config.yaml
d_mlp: 512
activation: "squared_leaky_relu"
init: "uniform"
lr_mult_o: 0.807
beta1: 0.9
Each number is 200 + 30 x the weight over its row's rms, rounded and kept within 0 to 999. Layers, rows and columns count from 0. The size before them is the row's rms in percent of the matrix's.

# layer 5 attention key, 128x128, rms 0.133, rows 51-127, columns 0-63
096,173,182,149,191,203,205,207,204,220,209,193,195,228,133,244,202,158,197,171,197,170,263,241,203,219,205,238,216,235,166,272,244,227,186,199,200,133,208,269,225,203,194,200,183,192,230,171,198,206,184,157,258,210,207,193,187,188,182,215,197,194,240,201,220
104,170,198,179,196,177,212,180,228,186,146,187,219,181,284,249,161,163,196,232,246,174,197,167,183,268,203,231,219,183,210,195,196,199,170,219,256,273,169,165,237,193,156,236,184,194,189,256,160,206,150,202,185,193,177,275,168,192,201,246,128,202,147,175,194
107,220,193,178,197,212,261,151,199,184,187,194,177,188,208,189,185,199,186,211,186,138,245,205,200,229,192,229,170,193,259,192,220,212,218,207,205,138,237,174,263,159,197,197,181,262,225,201,194,182,215,198,225,198,184,210,164,239,146,226,173,113,216,227,204
108,199,188,205,172,204,207,182,169,158,166,163,164,199,231,177,206,180,216,247,218,191,199,187,181,203,188,218,206,228,202,191,170,163,179,158,183,193,169,140,203,125,197,183,271,232,232,213,220,226,173,253,187,182,160,207,208,177,121,271,212,237,180,235,218
105,211,219,191,221,254,202,211,198,251,211,236,202,221,195,174,236,152,212,182,222,209,232,203,192,230,172,195,215,215,208,235,175,222,159,240,124,217,183,146,149,215,151,272,211,216,202,234,184,217,230,218,177,208,227,220,165,262,221,264,218,210,256,201,226
098,149,228,220,129,193,256,184,199,225,236,244,187,184,155,233,187,187,233,205,185,215,219,219,215,169,139,216,202,209,172,188,251,201,171,193,184,200,238,181,171,204,190,140,164,210,206,235,187,191,152,202,215,243,163,211,125,214,207,202,194,241,161,219,220
124,212,234,258,193,173,157,205,189,211,230,253,186,230,188,228,214,217,166,204,200,214,145,221,160,179,244,200,220,157,143,189,198,229,250,253,177,217,210,238,178,262,199,197,180,200,196,153,223,214,160,241,180,249,237,206,223,216,246,191,259,167,229,203,209
092,181,194,196,189,158,177,215,194,180,167,221,237,243,201,176,134,263,164,213,219,234,188,129,213,206,194,227,228,187,223,166,185,191,213,218,185,199,193,133,171,154,174,194,185,145,250,162,197,178,201,218,171,182,196,179,248,153,164,200,274,196,172,180,188
111,186,212,145,172,236,226,175,189,144,158,152,178,182,222,193,169,222,164,212,223,218,201,196,153,178,208,228,222,235,234,183,210,229,172,205,172,182,152,203,151,157,217,176,199,296,156,216,199,193,230,238,225,220,179,193,152,207,168,188,158,136,190,222,188
112,223,247,211,176,179,136,220,230,180,229,239,160,226,182,223,231,270,193,198,233,178,177,233,205,145,224,197,225,190,217,191,185,207,214,251,231,198,218,232,235,228,189,235,273,211,175,228,179,215,203,159,171,222,222,173,197,232,222,197,238,185,190,195,242
091,207,221,220,146,293,155,246,184,240,198,226,167,176,175,159,185,181,269,216,169,163,155,170,200,207,226,139,237,212,218,197,217,213,188,246,181,193,201,222,165,183,187,157,201,202,220,260,189,226,152,195,232,237,212,197,164,200,188,189,198,144,250,233,168
117,221,187,126,226,211,195,167,245,207,181,178,215,192,223,180,169,210,177,218,194,230,232,170,200,214,148,216,216,228,245,182,156,222,190,214,209,151,185,175,200,197,158,237,201,220,214,221,227,192,155,199,226,160,202,215,160,238,201,156,153,199,177,154,224
102,194,196,185,192,170,241,168,179,262,205,160,177,174,173,207,142,179,234,189,273,190,176,215,166,161,208,206,154,212,193,173,211,164,141,151,219,139,191,143,147,170,213,203,256,218,223,154,170,206,215,203,181,175,231,220,205,209,212,202,177,207,168,201,185
140,220,235,254,171,202,171,220,210,244,231,241,191,219,232,210,233,236,190,211,212,191,121,171,210,179,194,192,158,161,211,192,240,209,199,193,186,201,178,236,197,249,254,243,191,165,162,181,214,186,220,195,199,225,225,209,188,187,187,159,235,178,197,203,231
107,166,230,158,184,204,209,196,206,232,205,184,157,199,191,198,220,219,168,208,222,181,248,199,145,181,105,162,222,245,166,206,204,198,183,239,185,200,214,211,215,185,191,217,181,248,222,245,191,244,205,152,194,222,212,166,144,194,256,247,191,182,207,237,222
141,186,179,184,197,209,200,155,228,201,193,158,200,175,249,203,137,211,203,191,164,136,204,203,194,214,181,190,261,215,173,191,189,176,212,206,236,207,202,146,221,185,188,205,190,236,249,248,210,242,155,179,152,177,192,219,201,214,217,201,154,198,218,113,159
096,143,192,239,164,224,171,237,179,194,240,233,203,226,188,216,227,240,174,218,217,158,201,135,208,209,257,234,192,147,149,188,230,217,179,129,233,214,218,206,231,181,191,182,167,192,198,184,206,166,142,190,223,184,187,226,209,224,210,240,178,138,187,194,232
096,171,180,196,153,184,151,154,157,182,240,166,181,165,226,105,163,184,188,198,197,141,126,208,198,211,210,252,246,202,219,195,203,227,175,174,192,161,210,181,186,192,203,190,195,226,242,190,248,190,203,249,210,218,202,208,190,166,194,164,168,183,216,230,200
104,195,187,187,221,250,190,187,194,172,209,170,188,179,201,230,175,194,224,226,231,210,171,199,255,158,160,179,189,180,233,170,149,178,205,179,213,142,202,207,184,202,203,183,171,171,202,219,213,210,223,150,202,165,269,225,215,202,185,215,137,193,222,201,145
101,192,221,269,184,222,208,194,197,233,236,208,161,206,202,217,238,192,183,189,194,202,190,175,260,202,196,192,217,167,217,234,254,239,241,174,212,206,138,212,156,226,215,201,186,200,166,160,208,186,210,250,189,197,172,183,257,207,170,187,249,208,239,220,148
125,154,179,189,215,219,204,122,173,213,219,194,194,202,210,213,184,180,221,170,191,211,205,209,187,207,205,236,170,224,152,242,172,232,195,180,151,223,192,173,239,217,177,201,210,228,233,183,192,207,220,158,173,217,195,220,192,229,243,208,174,247,195,242,188
099,161,163,172,164,221,131,206,242,216,175,224,200,218,158,161,217,232,158,191,206,246,200,162,215,192,177,228,226,214,162,193,215,176,204,207,174,160,192,177,202,224,190,275,201,142,238,266,137,197,212,189,193,196,194,197,222,230,208,137,184,203,185,197,126
118,250,196,257,216,132,195,198,171,132,181,234,222,194,231,196,232,211,214,185,158,206,152,196,201,206,208,219,194,182,213,185,209,202,216,212,229,235,193,232,165,249,207,142,163,189,223,218,220,174,191,236,167,220,211,92,201,241,201,197,246,200,195,227,194
105,169,194,148,202,214,220,211,206,169,141,175,199,229,185,148,212,168,218,218,214,175,223,160,188,210,170,214,168,202,193,197,155,192,206,176,204,275,166,184,230,218,162,186,188,238,164,155,194,147,265,214,176,159,196,208,222,171,215,183,195,205,184,190,200
111,139,142,195,196,197,199,229,185,188,168,182,235,162,200,158,174,195,229,159,178,167,198,213,201,172,151,206,277,206,206,196,183,250,223,265,178,170,213,144,221,194,112,157,210,172,202,209,243,159,179,229,237,197,204,196,168,207,178,222,164,172,183,237,169
098,170,246,231,198,237,189,165,158,210,219,228,153,215,189,207,248,166,214,200,180,191,217,186,177,188,218,171,175,220,193,235,195,227,208,113,217,206,188,211,200,166,217,126,179,192,194,197,202,221,218,231,132,193,184,245,154,192,184,213,198,205,207,181,202
086,193,216,202,147,189,205,189,238,211,200,154,239,189,230,197,195,170,215,168,191,187,165,233,194,176,142,188,263,198,235,190,199,159,160,218,249,191,288,160,154,175,139,207,198,228,240,239,211,216,172,217,142,190,151,223,239,198,237,188,185,216,162,174,232
114,216,194,223,149,163,216,199,135,173,215,203,235,247,214,170,266,163,207,216,197,272,197,199,202,231,180,258,144,199,178,228,246,213,222,181,194,196,181,231,173,192,169,209,191,175,165,230,214,164,230,214,220,234,130,144,201,210,194,196,220,193,273,206,226
103,197,182,217,175,197,238,179,246,198,197,170,175,224,237,220,176,203,223,225,248,266,198,198,174,189,167,192,248,196,226,139,226,237,167,201,177,195,208,210,189,182,156,207,263,156,175,208,181,217,226,172,177,185,240,224,204,195,236,203,151,230,245,153,222
102,190,199,230,195,187,198,219,194,221,270,210,195,165,184,196,221,213,191,244,167,236,103,227,205,221,217,180,155,230,214,204,200,228,220,212,240,201,198,232,206,263,204,208,176,178,189,183,184,171,189,181,219,223,233,168,217,162,227,177,258,178,221,168,199
085,197,236,232,168,229,189,175,211,214,181,226,205,218,192,130,277,191,194,226,195,188,190,179,215,182,262,179,181,171,187,256,256,221,206,205,150,166,205,202,201,228,190,184,168,119,173,181,222,181,230,194,184,215,237,248,146,187,191,181,224,177,171,225,226
118,131,216,146,193,143,239,187,227,209,220,167,234,206,183,239,160,178,218,152,181,203,200,224,145,225,163,217,239,240,256,146,188,199,207,218,223,202,185,209,168,180,168,229,229,205,201,217,170,205,194,222,212,158,139,187,190,232,168,205,175,230,194,159,185
100,234,165,186,207,200,127,200,231,198,247,199,191,171,165,220,176,161,152,187,232,191,140,179,213,170,160,166,193,207,191,272,210,175,125,243,180,207,213,219,220,230,223,171,209,229,197,179,175,173,186,204,223,220,239,194,264,196,227,215,227,210,167,137,190
107,145,170,168,183,225,208,176,205,189,184,183,217,161,243,213,159,225,237,171,233,181,179,227,271,219,210,198,177,245,206,222,217,245,258,207,200,223,213,217,198,161,146,172,190,238,207,202,239,212,196,197,233,222,200,241,214,205,229,172,150,161,220,142,198
105,230,215,227,171,192,207,188,188,228,224,212,194,244,225,230,159,190,188,246,218,271,154,151,209,172,193,185,200,180,230,148,229,190,179,183,180,192,252,180,137,142,185,163,187,135,183,195,173,159,230,184,260,204,260,159,232,150,150,200,240,197,215,194,233
103,228,193,186,186,196,209,139,164,221,186,193,179,164,230,172,179,123,206,268,172,166,210,179,167,194,188,187,237,171,231,154,182,174,182,186,200,224,188,157,210,211,156,202,241,200,198,252,206,228,159,190,241,189,224,238,180,190,195,213,141,162,162,270,174
093,197,227,247,189,169,191,179,162,247,247,214,181,166,231,195,185,224,204,182,183,162,176,223,203,213,236,202,142,216,174,235,181,188,181,188,214,243,230,225,212,225,193,185,219,182,173,176,198,219,236,201,180,197,217,156,159,213,250,211,220,229,177,264,200
099,239,121,128,225,163,214,175,212,155,215,161,198,174,221,185,193,175,252,212,216,199,216,205,174,184,248,195,196,187,220,146,213,235,232,210,244,205,226,180,193,195,213,206,198,215,236,258,202,255,235,198,180,188,202,187,220,228,174,210,189,223,205,225,191
097,177,209,191,169,238,150,198,153,174,197,200,225,255,244,237,197,235,226,162,199,220,180,160,250,206,201,177,233,202,180,175,170,258,213,219,203,152,238,235,210,242,220,176,192,179,222,181,190,183,260,205,240,231,186,222,252,150,281,166,203,224,145,167,233
085,198,201,193,215,218,216,183,196,215,172,178,207,168,181,189,180,192,143,225,178,145,203,247,182,245,207,175,252,211,231,138,153,189,221,227,240,220,263,203,245,241,175,185,211,249,195,233,195,254,166,189,170,197,163,208,239,207,142,200,182,174,179,179,201
083,222,165,240,171,162,171,130,165,198,193,104,222,189,231,212,169,229,199,172,162,171,133,207,220,205,174,170,248,189,185,177,161,175,201,236,274,176,241,243,160,177,202,233,227,199,190,186,213,197,188,229,154,163,157,177,219,202,206,207,248,182,211,135,240
104,207,277,221,195,228,136,139,175,170,225,165,158,250,206,182,172,253,197,210,184,192,182,240,161,209,215,205,197,211,220,187,209,228,205,218,202,195,166,213,208,193,210,226,182,153,256,267,163,186,208,203,233,193,210,218,156,234,143,209,200,191,217,240,267
116,199,161,171,173,206,186,228,177,220,216,149,207,179,170,209,148,187,228,151,202,192,254,260,153,164,146,248,215,217,233,175,171,197,192,224,210,165,218,187,207,183,150,214,214,160,261,258,169,212,213,162,232,242,228,238,196,261,208,191,160,197,172,196,184
107,214,174,211,202,210,194,214,201,207,242,204,217,179,223,164,182,238,184,163,166,251,246,254,191,231,171,144,228,216,206,181,162,178,202,227,224,211,194,183,234,258,208,225,173,216,238,219,221,226,208,156,194,243,200,164,179,211,217,221,205,194,169,183,178
127,222,237,134,187,189,264,202,199,189,197,196,209,187,187,219,159,184,189,175,213,191,239,239,166,192,185,170,227,229,268,194,225,221,206,195,232,223,205,164,192,198,134,197,203,231,210,195,220,225,195,181,183,187,195,204,238,165,139,163,138,211,216,189,207
073,180,178,187,230,185,191,200,223,228,160,178,152,174,222,238,198,249,231,169,202,177,209,152,180,179,170,241,94,206,205,196,187,237,243,209,186,220,197,238,254,159,187,167,224,220,206,216,217,187,160,174,198,204,225,183,176,190,144,249,210,229,272,187,216
095,205,168,203,186,219,206,173,144,231,177,197,184,189,183,187,167,190,207,224,253,211,164,179,193,157,168,226,162,174,233,236,207,201,173,189,204,198,214,179,193,233,140,176,211,197,207,191,228,185,222,187,189,195,173,168,175,202,191,246,179,159,199,168,124
057,229,195,191,197,191,192,168,245,226,164,248,237,189,196,154,212,179,183,207,179,215,171,177,231,172,172,216,210,245,234,260,226,191,174,211,247,206,174,152,188,178,202,154,211,226,205,209,216,169,215,275,159,196,211,199,186,263,228,217,176,207,207,198,244
080,174,230,221,236,168,219,207,231,188,218,288,209,202,236,222,159,196,225,186,201,190,199,193,165,135,189,161,251,240,222,214,206,211,166,206,228,211,235,191,246,196,190,176,224,179,201,169,184,232,240,191,200,209,153,229,182,236,173,216,193,245,201,213,168
082,224,229,183,202,146,150,230,190,234,193,208,232,195,178,191,175,242,231,233,194,235,199,150,209,232,220,202,188,174,218,182,200,224,214,220,204,169,188,224,245,217,187,161,174,195,189,241,258,237,244,233,176,201,197,234,180,194,205,271,184,219,152,192,187
096,194,179,223,201,170,208,195,155,202,216,230,210,154,181,224,186,194,187,184,240,199,201,148,241,186,232,191,289,230,189,209,151,168,186,193,188,203,216,222,194,186,197,189,218,208,192,223,249,201,197,152,241,243,195,174,196,187,187,201,191,198,231,156,198
087,193,239,232,226,206,182,194,183,213,190,167,227,153,210,253,157,200,212,180,142,174,242,253,146,224,209,189,249,216,222,146,274,147,255,220,219,196,214,179,231,186,181,171,187,155,194,217,215,217,194,205,186,185,266,220,185,213,196,219,190,195,178,170,217
050,221,267,237,237,211,180,265,304,197,216,185,149,212,191,210,198,187,175,158,191,235,223,218,186,229,242,219,258,173,148,215,193,206,224,211,216,138,205,223,219,225,215,186,168,203,233,164,255,252,207,207,196,201,221,204,187,162,215,181,231,192,216,215,202
071,226,157,196,242,195,181,226,189,212,242,238,134,232,223,124,230,211,274,210,187,189,217,178,207,199,203,257,174,176,179,210,275,222,183,206,258,162,178,221,241,179,169,224,184,231,183,219,246,190,198,220,171,261,186,226,194,147,228,200,233,182,203,199,241
089,237,219,204,170,214,214,181,207,246,204,210,199,180,189,160,240,169,240,194,191,196,142,232,160,262,203,199,194,241,190,242,223,210,224,192,194,204,195,184,221,208,214,190,209,222,214,214,200,187,232,244,205,236,277,193,227,167,223,213,170,219,226,242,284
094,202,190,208,235,202,232,163,195,192,213,173,213,194,215,205,208,226,186,213,220,198,194,199,193,253,250,265,237,207,214,266,147,228,202,191,191,211,231,202,213,185,209,222,220,188,202,121,207,206,263,236,218,189,196,221,180,196,140,185,177,219,208,195,197
089,203,177,235,230,199,208,247,269,178,179,154,199,212,153,212,200,212,148,196,197,248,187,170,231,245,203,175,223,214,184,174,218,220,150,194,203,202,231,243,212,203,174,241,204,214,204,154,176,156,214,168,257,173,223,152,157,192,169,182,191,172,227,199,225
093,155,194,212,267,168,128,177,166,193,186,192,173,183,196,243,170,166,184,157,188,157,191,205,205,196,167,176,187,199,228,239,173,177,265,172,191,223,168,228,219,210,243,149,131,192,146,195,182,205,137,173,232,204,223,202,212,195,165,205,187,179,203,189,144
087,255,207,191,172,152,194,179,151,199,200,183,202,204,149,178,190,179,240,239,179,180,170,210,235,209,230,184,209,181,218,165,174,227,270,267,217,216,195,253,147,213,173,233,224,194,219,221,199,181,209,260,202,216,213,205,224,182,186,154,216,205,173,211,201
101,220,173,178,187,201,196,193,167,165,211,219,180,199,197,171,175,232,224,234,247,162,181,200,185,229,218,199,222,188,200,238,210,229,197,212,169,255,246,232,175,222,233,176,192,160,243,216,199,174,183,146,252,221,206,170,211,187,195,187,193,217,177,226,200
094,222,203,189,241,179,167,183,168,201,247,221,183,187,178,179,200,217,188,174,191,207,208,225,161,214,193,184,211,190,187,218,218,168,251,213,191,223,205,207,172,210,221,222,245,184,233,175,168,202,257,159,164,249,159,179,213,174,269,145,237,144,225,200,184
097,133,200,192,194,192,167,230,189,229,203,246,182,213,175,178,176,202,187,222,209,187,167,177,187,204,239,216,184,228,211,197,157,153,238,167,140,193,183,237,219,204,170,187,194,158,152,233,193,145,209,183,150,208,221,192,197,263,215,166,188,211,199,224,183
064,217,212,198,157,184,216,171,229,200,144,243,193,180,147,211,174,189,207,174,181,190,210,159,148,196,206,166,198,178,199,186,136,218,212,196,123,210,257,198,233,168,188,198,214,220,163,174,201,159,254,172,209,229,169,202,207,173,199,221,217,215,186,176,191
084,176,199,217,208,182,128,191,254,192,193,150,258,182,210,234,199,200,206,243,182,186,195,211,254,196,161,233,142,224,171,212,206,227,184,160,256,204,184,204,172,202,200,260,211,195,244,204,88,186,173,183,239,173,193,167,168,167,197,159,231,204,237,209,212
090,194,174,161,173,208,226,135,218,202,178,201,238,176,260,194,196,258,197,230,179,178,262,165,169,178,164,202,125,192,192,190,204,197,193,207,206,251,234,155,158,139,212,212,229,238,207,178,198,216,138,227,220,196,201,233,188,215,204,185,200,210,206,156,200
087,210,212,228,200,233,172,206,204,166,229,200,224,212,217,198,216,197,200,255,235,169,241,185,218,221,246,223,208,160,213,205,214,217,138,192,215,168,190,220,208,233,248,191,248,175,189,239,188,222,210,141,219,174,161,210,194,186,198,216,245,172,232,181,163
095,210,216,193,197,194,161,191,135,185,189,214,233,161,233,169,156,178,249,232,188,152,221,216,203,218,170,214,164,227,221,179,182,213,177,189,184,181,184,165,195,266,197,225,163,208,160,223,152,232,259,207,185,214,217,219,206,236,221,229,196,230,162,184,166
090,174,181,181,201,166,191,207,218,220,210,101,192,181,214,189,199,145,225,246,195,207,206,143,187,226,167,213,220,206,213,248,200,167,211,181,243,226,182,207,192,167,228,165,230,187,222,204,204,202,207,151,208,200,149,178,125,226,210,283,209,197,239,186,181
093,232,207,159,206,224,187,175,209,142,225,193,256,209,220,221,182,169,162,185,224,214,240,234,201,183,225,199,220,190,249,216,200,127,185,182,181,235,204,185,237,230,209,194,173,210,130,247,172,228,227,182,237,203,195,216,221,181,186,244,207,157,214,244,246
089,160,190,196,209,247,228,159,166,173,169,181,220,225,200,171,200,131,177,169,196,216,229,217,250,207,228,174,198,194,237,193,200,160,156,170,196,200,170,214,185,228,185,245,232,142,135,179,147,178,243,198,204,157,179,232,197,252,276,240,176,215,176,166,231
089,214,181,162,179,158,221,178,173,168,222,196,207,237,153,157,205,211,202,198,176,209,186,243,129,241,213,166,181,199,148,243,200,232,155,188,181,143,222,126,220,198,224,240,237,187,196,213,208,176,184,186,242,170,219,195,231,160,224,192,183,163,201,171,218
103,202,158,164,198,233,160,178,208,207,168,200,191,183,167,207,168,201,179,168,171,202,200,202,245,211,193,226,188,218,173,185,188,249,231,139,166,169,210,184,184,157,176,135,248,166,219,231,176,188,238,217,204,179,193,196,204,213,204,177,180,237,256,192,222
079,183,217,171,196,190,216,170,237,212,205,187,215,210,208,220,184,186,191,272,180,192,184,147,159,205,244,149,191,191,237,231,197,188,249,229,218,236,212,221,196,206,217,170,213,158,199,164,177,254,171,266,192,191,182,247,166,216,135,238,213,173,110,213,153
087,233,180,202,180,191,218,199,207,222,249,173,169,173,206,167,153,171,228,263,187,164,227,172,144,244,292,233,251,209,195,220,205,193,233,171,207,174,240,257,202,197,189,203,222,143,197,201,204,186,236,245,214,245,222,208,170,143,160,228,213,191,156,165,205
097,202,179,233,175,229,226,199,219,195,175,224,176,182,160,155,200,216,211,216,244,184,216,183,196,184,218,223,245,195,192,214,189,210,177,197,157,220,243,177,158,176,202,186,177,212,224,167,207,252,149,254,216,164,227,212,189,189,130,160,197,211,233,253,166
092,208,220,221,238,263,180,198,268,200,199,242,178,203,203,253,194,168,124,246,156,186,188,198,167,169,254,186,182,163,211,232,226,228,216,172,202,148,221,245,204,211,196,201,239,230,241,162,193,176,183,242,155,234,225,210,152,181,241,142,211,177,181,147,188
083,228,165,191,215,182,184,206,209,253,210,143,193,192,183,153,182,181,198,196,225,195,198,141,219,205,140,185,195,224,169,234,181,176,208,155,218,252,218,185,179,205,180,193,186,266,164,179,178,196,270,194,237,273,162,164,180,184,162,198,208,175,215,215,224